Weights of a small GPT-style language model, trained from scratch on English Wikipedia.
Size: 13 layers, 4 heads of 128, vocabulary 9770, 49.4M parameters.
Architecture: RMSNorm before each block, rotary positions.
Training: a variant of Adam for these matrices, 847M tokens.
Each number is 128 + 32 x the weight over its row's rms, rounded and kept within 0 to 255. Layers, rows and columns count from 0. The size above them is the row's rms in percent of the matrix's.

# layer 6 attention value, 512x512, rms 0.0267, rows 258-271, columns 0-255
size [ 99  96  99  99  96 108 103  96  94 104  96  96  94  97]
[[162 185  78 162 124 157 135 104 101 137 164 114 167 120 147 156 160 175  77 145 183 166 107 165 102 136  80 101 176  57 125 113 124  99 126 169  99 224 144 188  90 119  72  74 129  86 153 113 102 110  87 116 178 100 131 147 114 167  90 121 107 125  77 131 167 101 147 132 154 117 156 111 137 130 121 108  84 167 129 159 138 145  71 154  94  94  71  96 147 129 194 131 143 159  97  97  91 159 167 103 141 191  98 131 149 172 158 148 167 185  59 141 106 127 134 111 113 173 133 176 104  68  89 139 117 156 117 158 155  82 135 131 118 144 120 135 150 110 148  96 165 133 194 112 133  87 109 179 104  93 135  91 145 137 112  87 107  98 122 124 173  89 163 147  92 126  89 124 152  68 136 142 102  83 168 129 103 113  87  85 138 154 102  94 117 118  76 152  92 128 109 136 130 115 103 168  84  60 193 174 156 153  97  60 214  95 173 156 177 165 120 143 116  98 149 135 108 126 151  87  78 165 153 149 134  76 129 116 149 121 119 117 140 145 126 144 118 140 114  69  67  95  74 116 106 105  91 137 162  97 158 127 121 107 157 119]
 [152 131 138  78 112 121 116  97  75 165 121 142 147  92 156  69 153 146 123 153 136 177 128 134 131 116 118 107 168  78 148 120 189 168  54  94 134 146 128 116  95 125 118  98 135 160  97 182 134  77 193  99 107 172 133 114 138 124  82 113 169 128  92 147 226 128 143 147  98 156  77 125 162 117 120 156 102 140 128 161 160  68 127 175 100 116 175  89 149 115 182 136 164  94 160 100  24 152  94 127 143 106 139 103 120 137 191 158 131 138 167  99 147 145 154 100 178 158  99 120  92 101 131 101 126  90 128 128 198 117 139 144 172 102 163 135 181 100 223  97 124 129 171 107 104 109 145 142 109 141  98 109 112 109 101 117 161 155  60 164  42 105 108 117 147  88 120 173 193 136  79 118 158 130 173 162 138 114 107 104  88 160  89 101  81 108 119 144 143 169 132 154 103 178 170 186 137  99 125 189 164 130 185 124  97 151 172 176  91 131 162 132 125 212 126 124 161 150 115 126 126 125 119 178 134 129  92 108 117 130 107 121 126 184 145 133  59 214 154 149 131  67 190 145 135 148 121  78 135  87 165 130 130 150 149 110]
 [171 122 161 159 174 107 121  91 122 105 171  93 167 145  77 133 112 103 109 106 107 135 153 155 152 116 118  98 125  83 120 148 145 116 160 153 138 121 164  53 125 112 102  87 113 141 184 136 130  99 174 107 140 151 153  94 171 118 139 128 136  57 150 116 117 118 118  83  77 118 137 112 129 159 117 188 114  28 163 156 135  63 110 141 131 144 104 127 187 148 115 146 139 131  85 116 101 114 184 146  42 110  91 111 123 145 174 136 153 164 149 131 166 126 154  99  33 113  85 148 126 175  80 182  75 101 123 121 164  67 143  98 100  96 211 116 112 139 124 131  49 133 128 107  82  93 143 122 147  99 125 154 142 132 181 140 167  71  95 130 160 199 127  80  98 133 155  63 130 107 141 140 147 148 114 185 199  94 119  89 108 152  85 148 141 116  92 112 156 168 113 156 143 128 203 159 108  99 119 119  74  92 110 154 174 142  94  83  91 131 151 183 103 144 129  88 139 110  96 138 122 117 149  57 128 129 107  90 112 132 101 139 156 103 137 153  68  95 144  57 163 120 116 150  71 147  68 139 203 158  78 117 162 143 172 112]
 [109  87  84 153  81  75 143 148 125 103 109  95 154 102 106 134 175  57 121 149 108  70 150 161 112 131 145 121  56 107 131 167 144  35 121 114 157  73 125 151  55 179 165  83 147 103 194 183 180  79 100  99 152 143 151 123 121 151 125 161 117 123 128 148 108 129 118 127 145 116 154 124 156 121 105  36 128 139 141  88 126 148 109 103 144  83 205 133 122 160  61 154  98 150 164 128 106 120 133 110 172 142 145 117 156  89 150  85 107  88 165 148 122 123 166 115 166 193 166 198  85 106 119 185 147 138 174 127  92 148 131 135 111 120  98 141 112 160 133 116 125  90 130 171 157  98 143  91  91 151 102 146  92 133 127 115 192 150 157 122 136  71 160  68 141 121 100 139 145 108 140 104  91 135 136 144  93 134 127 112 138 168 130 102 185 140 133 124 105 110 107 180 191 160  98 111 125  98  91 155 118 134 116 200 125 140  83 136 115 133 141 109 132 162  89 136  54 150 168  97 130 114 124 101 126 172 115 143  93 128 142 105 101  65 161 102 124 134 173 132  96  94 150 159 182 158  47  91 114 123 160 138 167 109  82 121]
 [100 168 134 151  89 106 148 124 115  95 167 136 144 133 182 121  55 123  96 111 214 131 144 136 129 143 139 141 126  85 137  79 158 171  65 150 102  98 175 136  97 179 147  71 136 138 110 179 117 112 123 161 120 104 140  80 154 135 198 125 179 161 113 124 147 141 103 173  78 120 175 166 112 116  95 113 139 115 124  99 148 105 164 123 138 169 223 130 173 141 129 125 135 145  93 132  95 169  82 114  85 161 151 105 135 112 106 174  96 112 128 129 166 123 171 163 125 169 127 157 150 100 128 159 129  91  64 113  92 185 114 106 161 183 143 153  97  84 129 147 154 144 105 119  70  79 111 120 126 152 144 192  86  84  96 118 185  96 139  76 106 153 137 125 147 102 140 112 130 130 134 105 124 141 115 106 144 183 133  93  91 162  95 169 128 139 141 155 114 178 104  76 108 146 121 186 161 119  90 112 154 138 119 149 114 157 169 134 107 137 112  63  98 109  66 139 114 149 164 140 129  99 147 104 151 106  97 154 123 163  98  83 131 126 166 134  99 190  95  98 148 117 102 175 147 181 151  33 159  88 116 182 124 141 132 159]
 [117 165 102 147  85 127 123 130 151 121 150 105 176  57 117 147 133 117 100 108 108 139 149 127  82  30 115 117 114 140 167 174 125 176 109 163 134 179 123  92 123 157  30 151 193 145 161 105 146  74 109 127 117 122 132 194 184 142 143  82 142  83  78 180 122 130 170 135 114 111 154 129  96 104 147 137 150 111  95 158 134 130  82 139 123 106 167  88  94 129 181 103 158 123 158 156 181  90 156  77  98 123  99 138  86 101 169 146 175 123 167 132 174 129  93 150 107 118  83 106 132 131 132 111 129 143 111  93 117 167 140  72 106 109 152 128 112 155 140 133 118  80 130 166 128 110 120 115  93 125 173 142 114  78 106 126 116 130 114 119 157 146 167 126  90  74 138 154 159 154 160  87  94  94 154 132 185 158  50 102 146 134  45 147 158 144  78 153 200 123 130 144 109 110 147 162 155 108  87 144 144 196 129 118 138 146  98 119 125 114 144 126 120 159 156 156 118 165 125 172 122 124 131 125  86 109 106 143 152  99 100 124 130 133 149 121 124 173 125 103 112 137 150 106 158 156 122 153 137 213 138 201 118 119 138 127]
 [152 117 136 112  88 120 123 113 140 117 132 138 117 131  96 102 126 130 137  97 120  70 138 137  94 103 135 195 124 127 123 119 111 120 140 145 165 162 160 179 116 129 140 146 193 102 101 114  42 124 104 109  95  94  78 148  64 158 130 138  60 166 137 146 110 118 103 134 164 154 126 181 108 138 138 128 183 167 138 123 111 168  73 146 105 177 122 185 120 120 167 130 136 141 165 126 123 117  82 155 130 189 148 143  87 114 127 172 106 106 136 139 108 176 169 122 126 106 106 142 108 120 127 129 153 128 112 152 156 154 151 106 150 150  90 129 137 145 105 123  74 116 103 120 149 136  53 156  83 134 171 115 144  92 100 103 110 171 171  93  94 167 148 155  80 112 120 122 114 133 184 164 102 133 145 109 206 144 100 169 124 162 120 142 159  95 108  91 180 168 114 127 133  59 131 125 127 157 131 121 127 150 138 134  26 106 122 181  87 166  88  83 109  88 189 133 129 142 128 116 114  53 149 137 129 106 144 140 111 149 125  95 128 142 127 161 251  16 134 155 150 109 175 150 128 170 114 140 106 160 156 143 121 147 143 164]
 [125  98 126 147 137 143 132 145 123 127 183 155 142 141  76 124 141  97 182  80 139 106 143 141 122 140 139 175 184  98 105 149 128 142 137  76 159  75 135 131 128 130  59 126 160 107 146 104 133  53 181 135 108 138 154 129 154 124 149 170 167 149 150  98 111 122  80 159  95 160 133 152 122 141 119 161 137 113  94 123 130 128 199 118  99 142 136  78 120 144 119 102 173 153  84 190 147 102 147  53  90  84 196 150 109  77 114 161 170  75 130 186 141 100 131 109  77 118 182  88 135 119 173 125 149 178 148 140 146 152 159 135  79  79 115  92 139 160 114  92 165 110  69 113  69 106 153  47 109 163 133  73  86  88 108 170  94 158 191  87 150 120 146 145 133 154  71  88 112 133 171 156 137 141  90 137 141 122 184 125 143  93 111 150 149  83 148 123  97 119  65  94 100 154 128 114 138 159  70  91 146  96 139 172  97 176 141  68 110 151 115 118  53 152 124 159  77 130 142 169 167 138 198  72 119 156  73 129  56 145 123 100 132 132  92 107  60  96 130 139 192 116 140 135  95 155 167 135 216  96 141 113 108 114  77 132]
 [134 166  92 165 135 134 121 195 170 161 140  93 102 110  94 209 120 161  99 110 121 105 165 101 168 171 142 116 179 169  97 145  82 175 138 166 104 131 121 178 120 136 128 105 147 131 139 144 142 152 128 117 141 131  61  84 135 155 158 117  98 156 116 121  83 191 123 142  60 106 137 109  58 187 119 129 182 122 123 105  92 220 138 130 129 149 123 118 146 153 125 132  56 115 134 114 145 144  70 107 130 130 111 101 130  84 118 120 131  86 127 110 191 167 105 108  80 128 152 110 130 171 211 158 164 115 162 183 132 120 129 206 207 126 134 107 172 140  99 207 142  87  97 144 115  97 102 171 115 165  87 158 100 109 164 121 177 119 116  30 180 152  92 138  98 133 115 137 111 102 111 103 120  77 143 116 111 155 143  72 141 126 103  98 187 161 170 109 124 129 126 144 142 142 126 160 162 173  61 119 148 110 149 145 129 130 134  96 152 119 135  92 172 104 121 169 186  92 116 131 150 110 166  90 121 149 147 146 155 150  65 135 107 115 161 164 140 119 115 123 120 181 128  96 127 131 157 112  71 110 131 111  65 158 131 113]
 [147 120 127  97 108 147 138  85  99 121  46  76 162 128  83 142 103 100 167  85  91 117 107 106  84 113 157 109 160 160  98 127 164 151  99 181 111 158 124 121 185 129  90 158 104  67 106 155 103  96  90  93 125  85 148 134 141 135 132 115 173 153 149 153 177 191 168  83 136 106  67 120 144  93 122 155 136 117 117 109 133  90 147 122 172 116 121 139 174 126 164 147 121  94 136 167 127  96  79 155 126 125 126 184 114 130 144  95 142 198 109 140 134 130  56 118 179 122 138  96 128 145  94  92 104 117 138 143 131 106 142 172 152 107 134 101 118 135  82 162  61 157  93 124  87  80 162 127 213  99 158 140 150 168 116 162 107 172 166 166 140 178 119 151 165 132 110 182 134 150 112 118 131 208 144 138 210 131 162 168 147 157 182  98 103 146 128  98  87  78 153 169 133 183 140 126 164 182  92 143 190 117  73 107 159  60  64  31 125 127 158 152 134 161 135 139 180 180 128 118 142 100 152 161  87 116 185 119 143 169 148 160 145 161  89 131 108  68 126  86 190 118 152 128 164  98 119 132  38 181 152 127 169 176 129 155]
 [172  95  97 169 137 134 150 104 122 155 141  46 124 118 114 158 115 219  93  73 117 138 137 147  79 127  97 146 196 128  98 126 106  85 138 151  93 135  86 144 131 152  76 105 126 128 228 109 155 113  58  85 167 138  89 137 135 145 104 124 115 154 117  87 118 140 115 101 108  66  99 123 105 128 172 199 123 133 149 104 116 144 112 155 149 171 136 149 173 124 147 153 171 152 148 118 159 131 130  43 137 113 120  95  48  88 137 158 156 115 111 144 166 133 132  96 190 149 106 119 126  89 132  95 136 144 173 129  55  97  76 136 132 140  98  54 131 134  92 199  89  96  92 113 169 117 171 128  80 103 175 118 151 120 131  96 143 111  70 127 154 144 158 138 112 134 105 133 130 156 108 129  61 100 171 152 158 134 150 149 169 159 128 100 125 106 137 189 102 106 134 167 134 134 128 166 156 191 111 145 172 175  88  90 133 154  89  21 129 104  86  89 175 157 146 130 119 102 120  96 161 139 141 132  98 182 153 139 180 121 154 137  82 168 115 162  88 145 115 126  62 133 106 146  99 129 135 141  74 149 176 121 117 121 136 140]
 [190  98 148 114 149 193 127 129 186 104 129  99  89 111 167 120 101 132 140 106 134 121 110 139 128 111 176 164 144 107  83 119 127 116 128 125 157 122  84 127 119 176  64 135 110  46 160 121 163 107 134 118 120 151 122 171 119 109 172 167 140 145 177 105 120 148 154  94 155 111 125 137  90 141 185 126 125  69 104  77 147 127 148 121  87 145 100 151 102 115 208 116 175  74 113 152 152 165 150  74  53  98 150 175 126  94 132 160 167 115  99 153 158 108 110 124  99  89 121 103 141 118 118  88 139 143 121 118  90 134 138 178 165 136 148 105 101 137  83 151  92  83  62 135 105 133 142  82 103 102 185 106 159  91 166 168 150 141 123 104 160 189  92 118 143 128 185 134 122 170 144 148 105 153 108 148 195 113 149  80 133 128 132 131 102 114 113  61 132  43 167 150 133 126 146 126 128 135  83  93 105 138 136 182 122  85  64  28  96 165 136 138  88 162 107 104 110 130 119 122 141  80 180 132  97 204  78 104 144 138 161 154 111 128 124 127 123  60 143  90 160  92 146 140 119 156  49 181 112 176 127 129 135 151  90 200]
 [ 76 135 156 162 120 103 120  90 133 168 124 117 152 137 150 162 163 193 118 110 114 144 116 142 146 123 125 128 132 141 120 107 138  99 171 117 119 108 122 168 150 152 165 176 122 169  89 119 101 102  81 140 125  95 124  93 111 139 161 121  95 155 145 152 132 149 141 107 188 114  71  82 167  69 129  83 173 148  97 123 117 112 130 105 124 141 124 122 148 131 147  63 179 138 162 171 181 144 153 123 179 133 116 118 130  49 138 135 102 176  87  91 103 124 146 113 150 133 163 128 130 101 126  90 139 160 103  95 119  76 109 190  92 151 180 154 146 129  79 122 107 149 115  73 146  86 119 141 176 141 181 144 154 108  60 118 147 156 207 129 135 170 132 128 158 121 133 183  79 156 133  91 105 145 127 143 150 142 143 141 108 138 176 150 170 145  82 129 144 145  88 152 166 172  74  49  92 133 129 136 107 140 120  93 137 164 112 141 189 144 193 105 104 109  99  88 137 129  94 152 151 103 127 139 118 133 136  89 131 131 115 109 151 175 140 120 149  69 108 118 176 205 152  48 187 179 144 172 114 150 145 111 152 111 111 132]
 [134 108 120 112 159 115 101 134  84 139 128 136 174  88 157 126 134 118 116 144 123  92 160 161 146 169 129 165 138 147 137  81 147  77 139 100 101 143 177 112 121  94 160 163  97 121 117 131 143 120 141 135  73 127 197 105  90 125 135 101 145 198 159  95 177 150 148 158 138 107 118 120 161 100 115 133 106 157 106 108 122 125 114 180 150 166 169 156 139  97 103 104 135 168  69 171 111 172 152  87  72  62 175 125 115 117 113 120 110 152 116 152 132  72 120 107 167 171 146 211 117 126  99  52 150 159 139 173  91 135 107 161 133 153 122 141  68 132 148 130 151 126 108 119 120 163  84  96 133  92 161 130  89 155 112 159 144 136 136 197  90 117 178 138 162 137  93 113  97 143 110 105 114 154 133 115 141 163 143 122 146 116 142 106 120 160 187 126 117 156  52 148 120 134  40 141 144 160 109 142 176 110  94 102  90  93 166 129  80 125 153 125  90 181 108  60 141 136 173 106 137 131 129 135  84  74 124 134 101 129 139 118  77 193 115 131 108  98 159 119 190  83 163 111 163 142 109 100 125  97 137 115 112 106  97 117]]
# layer 6 attention output (transposed), 512x512, rms 0.0421, rows 258-270, columns 0-255
size [ 96  92 100  97  90 109 101  92  87 101  93  95  92]
[[ 96 140 115  52 117 144 148 107 110 155 133 153  61  90 129  89 121 115 131 132 118 114 176 101 180 129 162 120 156 156 142 155 121 120 123 101  83  68 106 115 124 166  24 119 114 137 129 149 136 148 140 123 160 150 150 130  84 109 156 101 143  84 149 137 114 125 102  41 152 176  84 141 158 164 134 170 112  95  88 140 123  65 137 203 105 141 214 131 146 128 124 136 127 142 166 155 131 139 126 210 160 129 145 104 140 114 100 170 157 122 147 138 129 112 129 102 150 122 127 135 119 162 112 178 134 115  73 114 102 132 225 128  80 131 128 111 119  92  76 170 112 150  92 134 139 144  84 179 168 177  84 194 102 159 123 159 146 100 111 200  94  76 146 104 124 173  74 149  82 123 172 118 128  58 118 151 136 126 109  77 126 117 135 119 151  86 152 153  94 171 119 124 124 169 165 205  44 171 155 141 117 141 125 136 157 164 176 133 144  65  99 108 157 114  79  84 161 161 110 144 154 135 107 109  91 122 168 160 202 135 129  94 136 121 128 134 107 134  67 172 161 145 132 137 130 152 124 203 149 106 131 146 141 131 109 168]
 [123 123 133 184 124 159 102  88 131 112 137 141 134 106  75 170  94  66 176 158 152  78 140  74 178  73 114  96 144 175  96 101 126 146 134 139 104  67 165 132 136 121 124 155  85 117 105  88 101 147 142 133 163 143 127 102 153 102 171 134  87 101 125 136 124  96  23 105 178 126 123 150 146 156 185 107 148 150 107 154 104 128 104 100 176 120 148 109 181  83 122 109  94 150 112 152 137 133  96 122 120 122 157 175 113 110 120 115 185 158 108 136 118 123 137 108 139 130  86 164 149 109 102 111  95  82 158 137  71 128 185 147 134 132 111 119 170 121 129  74  91 146 112 125 123 157 100  62 170 181 101 125 135 127 120 105  92 134 163 110 124 155 171 125 158 153  65  63 138 151 114 156 130  87 194 124 137 140 161 121  72 163 128 130 139 121 127 104 106 104 146 166  74 137 181 156  81 158 163  96 125 113 122  75 122 163 153 148 171 117  88 104  86 140  98  90 159 119  92 148 134 167 140 110  83 111  71 145 133  97 184 145 110 156 142 139 121  81  85 159 144 146 148 124 133 149 139 183 100 118 111 167 116  75 147 146]
 [143 154 105  81 116  65 149  99  94 171 146 100 123 134 169 140 124 119 162 104 122 144 167 134 237 127 147 117 153 174 130 113  61 128 136 127  96  86 139 117 100 152 171 138  82 137 112 141 111 125 160 118 192 127 141 102 152 130 172 148  97 154 146  55  84  62 134 103 187  83 105 106 148 143 125 165 101 141 144  43 120 110  88  35 129 145 153 122  99 150  77 110 103 149 113 118 164 192 159 154 154 146 177 187 115 105 125 167 114  95 175 156 101 167 135 142 124 145 196  94 125  48 122  99 139 144  97  92  86 144 167  76 119 176 150 116 117  97 132  81 139 112 108 150 162 155  71 146 135  91  95 133 118 136 113 157 153 153 107 164 121  83 112  98 162 155 103 119 111 151 197 140 118  66 197 150 117 148 192 152 142 107 136 191 153 155 165 123 176 173 132 119 132 122  61 104 130 106 163 128  46 109 128 126 133 167 128 141 128 107 154  80 104 129 125  97 106 124 160 117 113  95 135 157 132 106 151 114 109 119  13 125 100 130 169 172 182  96 127 171 151 106 130  82 168 130 135 173 150 156 110 127 166 126 117 171]
 [ 99 123 146 164  91 116  94 134 163  59 176 140  83  97 144 140 151 171 173 123 148 138 160 126  87  66 110 165  90 146 148 127 118 106 143 165 137 126 148  86  76 141  67  81 187 131 132 115 145 102  75  94 125  99 141 157 173 159  97 126 111 194 129 166  97 148 179 149 118 160 125 163  50 118  98 124 105  99 136 163  80 130 147 151 165 175 101 119 100 140  97 103 166 118  92 151 136 136 117 152 160 106 101 151  53 177 165 116 118 227 107 129 108  97 135 108 106 119 142 135 169 128 103 104 133 152 102 193 125 142 162 176 131 140 121 156 142 126 141 154  85 101 133 121  70 156 140 127 138 120 162 152 158 109 169 122  62 145 176  65 195 187 154 119 117 140 142 129 115 132  93 117 113 197 150  71 151 160 152 122 143 141 161 127 152 121 141  99 123 132 162 130 127 108 154 145 107  80 133 134 166 130 121 151 177  78  99 123 182 154 148 160 146 149 137 155 132 150 122 137 162 136 140 116 127 118 160 239 141 148 155 127 133 152 155 169 129 174 159 156 156  99 133 116 136 122  97  86  98 189 146 167  79 123 145 128]
 [123  80 113 175  93 160  85  95 120 127 137 116 147 143 138 147 131  93  99 174  96  71  83 106 101  24  66 122 127 175 125 112 107  48 130 148 160 157 134 172 172  97 146 153 118 113 144 124 114 144  63  99 173 152 133 119 115 152 110 128 115 163 123 133 165 112 145 176 164 157 137 140 108 110 130 107 122 136 153 120 161 148 148 145 159 159 154 160 160  71  98 179 120 120  98 144  87 144 115 122 126  88 136  99 167  86 101 156 140 140  82 136 137 115  92 142 130 122 162 156 179 140 175 142 141  75 158 120 100  78 136 107 175 143  94 148 137 123  92  79  67  76 145 148  97 199 167  79 127  97 169  68 160 148 120 179 100 157 152 158 134 111 138 130 138  96 116 148 159 123 136 134 138 118 170 166 144 130 131 145 118 176 141  98 102 129 138 135 103 120 104 140  96  53 133  97  91 165 114 101 111  82 110  85 143 159 157  89 122 150 104 165 126 138  94 107 108 170 132 191 104 120 137 115 143 133 160 191  81 120 124  85  95 141  68 161 129  49 201 100 115 182 121 127 135 126 125 149 109 138 133 134 101  77 115  61]
 [131 127 154 205  88 147 167 149  68 117 179  85 123 137 117 145 160 130 168  89 122  90 194 117 102 100 138  97 122 113 117 118 111 147 149 131 116 124 124 132 131  97  56 120  93 161  81 133  90 131  80 118 144 119 139 115  94 152 169 143 143  99 164 183 156 134  95 110 202 149 124 188 141 116 142 170 145 144 152 102 128 107 161 158 120 102 123 146  64 193 159 128 131 115  76 146 166 158 123 132 122 124 166 142 125 148 137 140 141 147 179 108 151 131 144 171  80 102 115 158 135 189 123  91 177  63 147 159 106 162 106 142 148  89  94 149 129 156 135 173 142 156  99 159 108 173  77 165 177 158  35 156  90 125 128  75 146 146 152 144 168  52 190 177 111 196 147 165 120 160 116 140 113  78 214  89 112  82 125 180 102 132 140 117 129  68 151 152 131 139 114 135 168  49 101 160 121 164 143 141 115 113 124  73 116 121  79 230 190 122  96 107 140  74 146 105 152 106 143 155 153 163 104 167 129 194 108 192  66 115 151  36  91  96 120 156 101 129 136 143 182 121  88  84  89 147 143 180 129 141  95 132 158 114 131 123]
 [ 69 126 138 112 161 122 169 141 102 120 117  89 135 151 136  75 163 128  93 106 143 108  96 169 121 228  99 115  97  97 182 120 128 157 165  79 114 168 145 151  90 166 133 125 163 136 134 162 115 104  74 163  76 154 143 100 159 196 120 143 160 132 143 137 146 145 195 110 111 139 107 141  96 116 121 118 103 134 127 158  72 115 190 255 101 125 102 116 160  77 129  96 172  88 148 138 129  72 138 118 146  88 129  93 105 158 104 110 113 181  79 118 102 115 160 125 110 113  54 166 185 137 112 128 154  80 170 162  97  54 100 147 121 133 117  89 146 122 156 137 128 118 114 110 122 164 209 118  87 179 141 108 137 137 136 137  51 116 183 125  97 127 114 136 122  97 141 170 134  67  88 107 133 171 114 120 122 123 119 127 125 136 134 123  95 182 110 165  68 149 108 158 128 122 139 131 138 145 156 110 116 177 112 131 129  63 152 121 139 133 150 162 172 117  94 134  64 150 160 129 143 166 101  61 165 140 143  75 130 108 143 184 160 106 107 134 137 166 174 173 149 135  82 123  91 147 137 105 124 119 123 117 122 148 110  43]
 [124 106 139 212 112 134  86 124 117  98 141  95 145 180 153 109 128 127 111  87 137 160 165 158  86  82 122  96 107 117 119 155 130 126 134 121 157 129 133 114 123 157 168 143 147  98 144 145 125  61 128 113 137  88  94 157 164 148 101 157 136 164 129 208 107 136 204 118 111 115 187  97 125 144 125  92 116  95  98  97  87 179 113  87 184 165  75 159 128 129 184 108 100  78  81 181 131 103 105  89 129 124 102 132 159 158 148 169  75 124 177 101 119 134 119 180 110 142 150 137 104  96 214  89 143  23 116 111 157  92  87 172 158 150 160  77 110 164 143 113 107 108 135 130  73 126 130 125  77  64 159 113 103 103 147 163 138 171 142 156 142 132 144 188 113  66 186 165 133  79 132 178 154 145 123  97 135 118 127 155 131 145  94 129 159 111 119 129 114  98 138 114 104  64  87 118 137  99  75  96  86  96 150 147 155 104 123 121  83 152 118 150 131  90 167 165 118  97 163 120 121  90 119 129 219 105 127 137 115 136 128 111 103 126 122 106 117 125 197 143 132 123 109 122 206 111  66  93  57  91  95 156 176 139 106  87]
 [130 107 148  83 174 128  76 120 112 102 114 109 157 122 173 127 128  90 124 100  55 125 151 105 110 126 122 161  70 131 153 121  90 126 166  88 144 206  93 162 138 100 109 168  97 153 139 111 157 146 114 107 135 136 101  99  41 138  89 118 132 198 159 125 125 139 181 166 165 175 107 158 152  55 117 117  98 136 150   6 162 162 165 125 124 147  80 143  91 109 140 166 121 138 147 122 112 145 109 135 129 149 109 115 129  94 162 136  87 122 126 109 169 175  93 116 200  86 129 122 135 183 162 112 230 131 114  69 145 132  60 159 198  82  98 141 140 140 125 157 139 127 117 168 126 113 177 136 105 110 132  89  98 107 136 165 108 106  96 156 135 143 106  92  92 114 220 200 167 150 118 184 206 151 162 116  78 158 120 178 169 103 105 150 111  95 112 133 116  86 202 114 163  96 100  97 131 144  90  79 109 115 155 126 112 111  61 169 120 169 158 109 150 129 111 160  95 107 122 143 103 148 143 147 143 167 139 160 134 132   7  98 187 119 119 145 114 121 193 110  75 142 154 120  85 133 134 136 125 124 131  98 128 134 109 139]
 [206 183 122 103 162  79 118 106 169 177 113  58 152 125 144 126 183 104 158 132 125  87  93 148 146 117 166 128 185 110  75 104 112 157 155  77  81 122 203 147  82 169 187 171  92  96  93 124 123 109 142 175  84 178 134  97 171 176 163 160 142 116 118  90 117  58  84  78  96 102 127 176 159 147  89 119 124 122 181 129 161 100 110  99  71  85 115 141  83 179  78 138 157 131  92 102 200 138 133  76 124 123 126 191  70 119 102  93 109  86 159 110 158 114 141  89  61 199 139 126 104 143 110 116 154 131 130 168 136 146 187 133 126 102 176 189 129  87 135 143 142 140 147 160 134 140 109  95 190 151 106 133 126 142 133 137 142 128 110 100 141 121 109 144 145 181 125  88 137 157 141 129  89 104 154 168 112 154 112 167 129  64 138 120 114 106  71 108 143 111 116 116 112  86 132  88 133 100  93 144 134 119  91 103 163 123 124 175 115 169 154 127 115 140 182 109  74  96 135  71 144  98 154 136 113 141  85  89  97  84 142 158 125 125 127  99 187 103 123 136  87 164 131 125  98  86 107 139 128 151 134 116 137 149 165 142]
 [ 99 147 135  98 107 140 120 126 154 141 108  58 119 103 158 126 157 158 108  84 146 154 162 169  77  60 145 161 124 125 122 104  84 105 174  15 134 163  91 114 101 151 145 145  97 125 119 145 147 116 122 128 110 114 152 104  69 199  71 130 118 115 145  71 143 160 161 200 136 182  95 156 128  72  99 123  70 148 112 103 191 124 132 179 110 140 106 166  73 137 155 139 124 205 150 149 166  97 132 131 130 178 106 127  97 149 172 168  61 125 191 113 109 156  98 158 165 174 131 164 120 184 111 120 145 116  93 149 140 107  92 146 214  93 121 101 145 154 160 121 123 113 108 153 141 160 125 134 169 123 123 125 117  84 123 150 150 135 105 137 127 152 125 145 120 137 159 160 158 137 105 148 118 135 174 190  96  75  57 161 176 149 130 151 163  71 108 174 157  99 112 123 169 132 116  90  98  85 100 138 120 144 129  58 148  77 119 160 157 130  86 160 136 133 216  82 131  88 157  74 116 119 192 166 100 170 128  97 152 110 139 146 148 208 102 139 157 111 180 141 121 180  77 156 111 117 169 148 189 125 136 115 138 133  97 101]
 [123 141  92 144  92  91  88 113 137 149 112  88 132 112 141 144 131 183 118  84 163 143 127 169 107 119 148 119 122 110 136 164  77 156 178  91 127 155 143 134  93 183 207 108 147 140 163 163 127  54 136 114 145  99 156  86 160 127 137 121 118 141 141 111 144  99 153 152 140  89 140 150 120 110  89  85  60 122 158 169 163 144 125 114 124 127  70 113  86 145 174  97 118 143 122 121 148 167 162 154  94 104 133 129 148 144 145 159  57 103 194 119 126 122 150 193  76 227 168 127 105  96  87  95 117  98 144 132 141 132 114 137 112 171 157 101 135 147 171 128 141 169 136 160 122 105 116 153 102  52 129 151 120  92 139  88 198 129 135  68 126 120 127 155 183 119 151 116 146 134 156 138  99 110 200 182  99  88 144 127 170 151 171 171 176 101 108 112 162 144 102  93 170  97  56  87 189 105  98 170 122 149 101  91 170 102 122 170 104 106 126 116 109 126 222  88  74 137 178 105 146 125 157 147 188 126 137  75  84  64 209 169 118 158 128 116 163 113 164 150 132 141  96 159 149 133  97 105 139 122 137 150 159 145 103 137]
 [170 160 114 176 205  71 134 173 110 131 136 117 124 125  79  81 140 114 100 117 156 112 158 172 128 183 133 109 130 105 138 167 179  99 136 132 110 152  94 174 121 135 175  72  97 141 119 112 167  70 123  94  91 129 140 141 173 124 159 122 114 127  84 114 111 140 105 128  89 126 100 141 112 149 105 162  94 117 135 139 144  89 139 175  93 101 151  97 147 173 101 170 197 139 135 115 186  82 155 124 190 138 105 129 135 138 113  96 150 141 128 110 183 142 177  12  86 177  91 118 169 116  87  91 138 162 124 176 130  99 222 119  83 145 141 125 113  84  97 181 136 104 145 127  99 126 212 128 157 128 156 114 120 108 100  78 153  68 115 101 163 172 105 124 161 108  87  99 137 160 127 118  63 147 101  99 136 230 148 137 114  74 138 130  84 103 118  98 120 101 134 121 109 107  91 126  99 121 104 132 112 126 102 159 138  87  75 131 109 161 180 102  89 116 126  50 151 135 117 114 128  86 135 137  90  61  71 104 135 139 163 147 163  81  49 103 104 133  64 109 107 133 139 146  94 134 113  89 132 124 105 117 131  99 122 150]]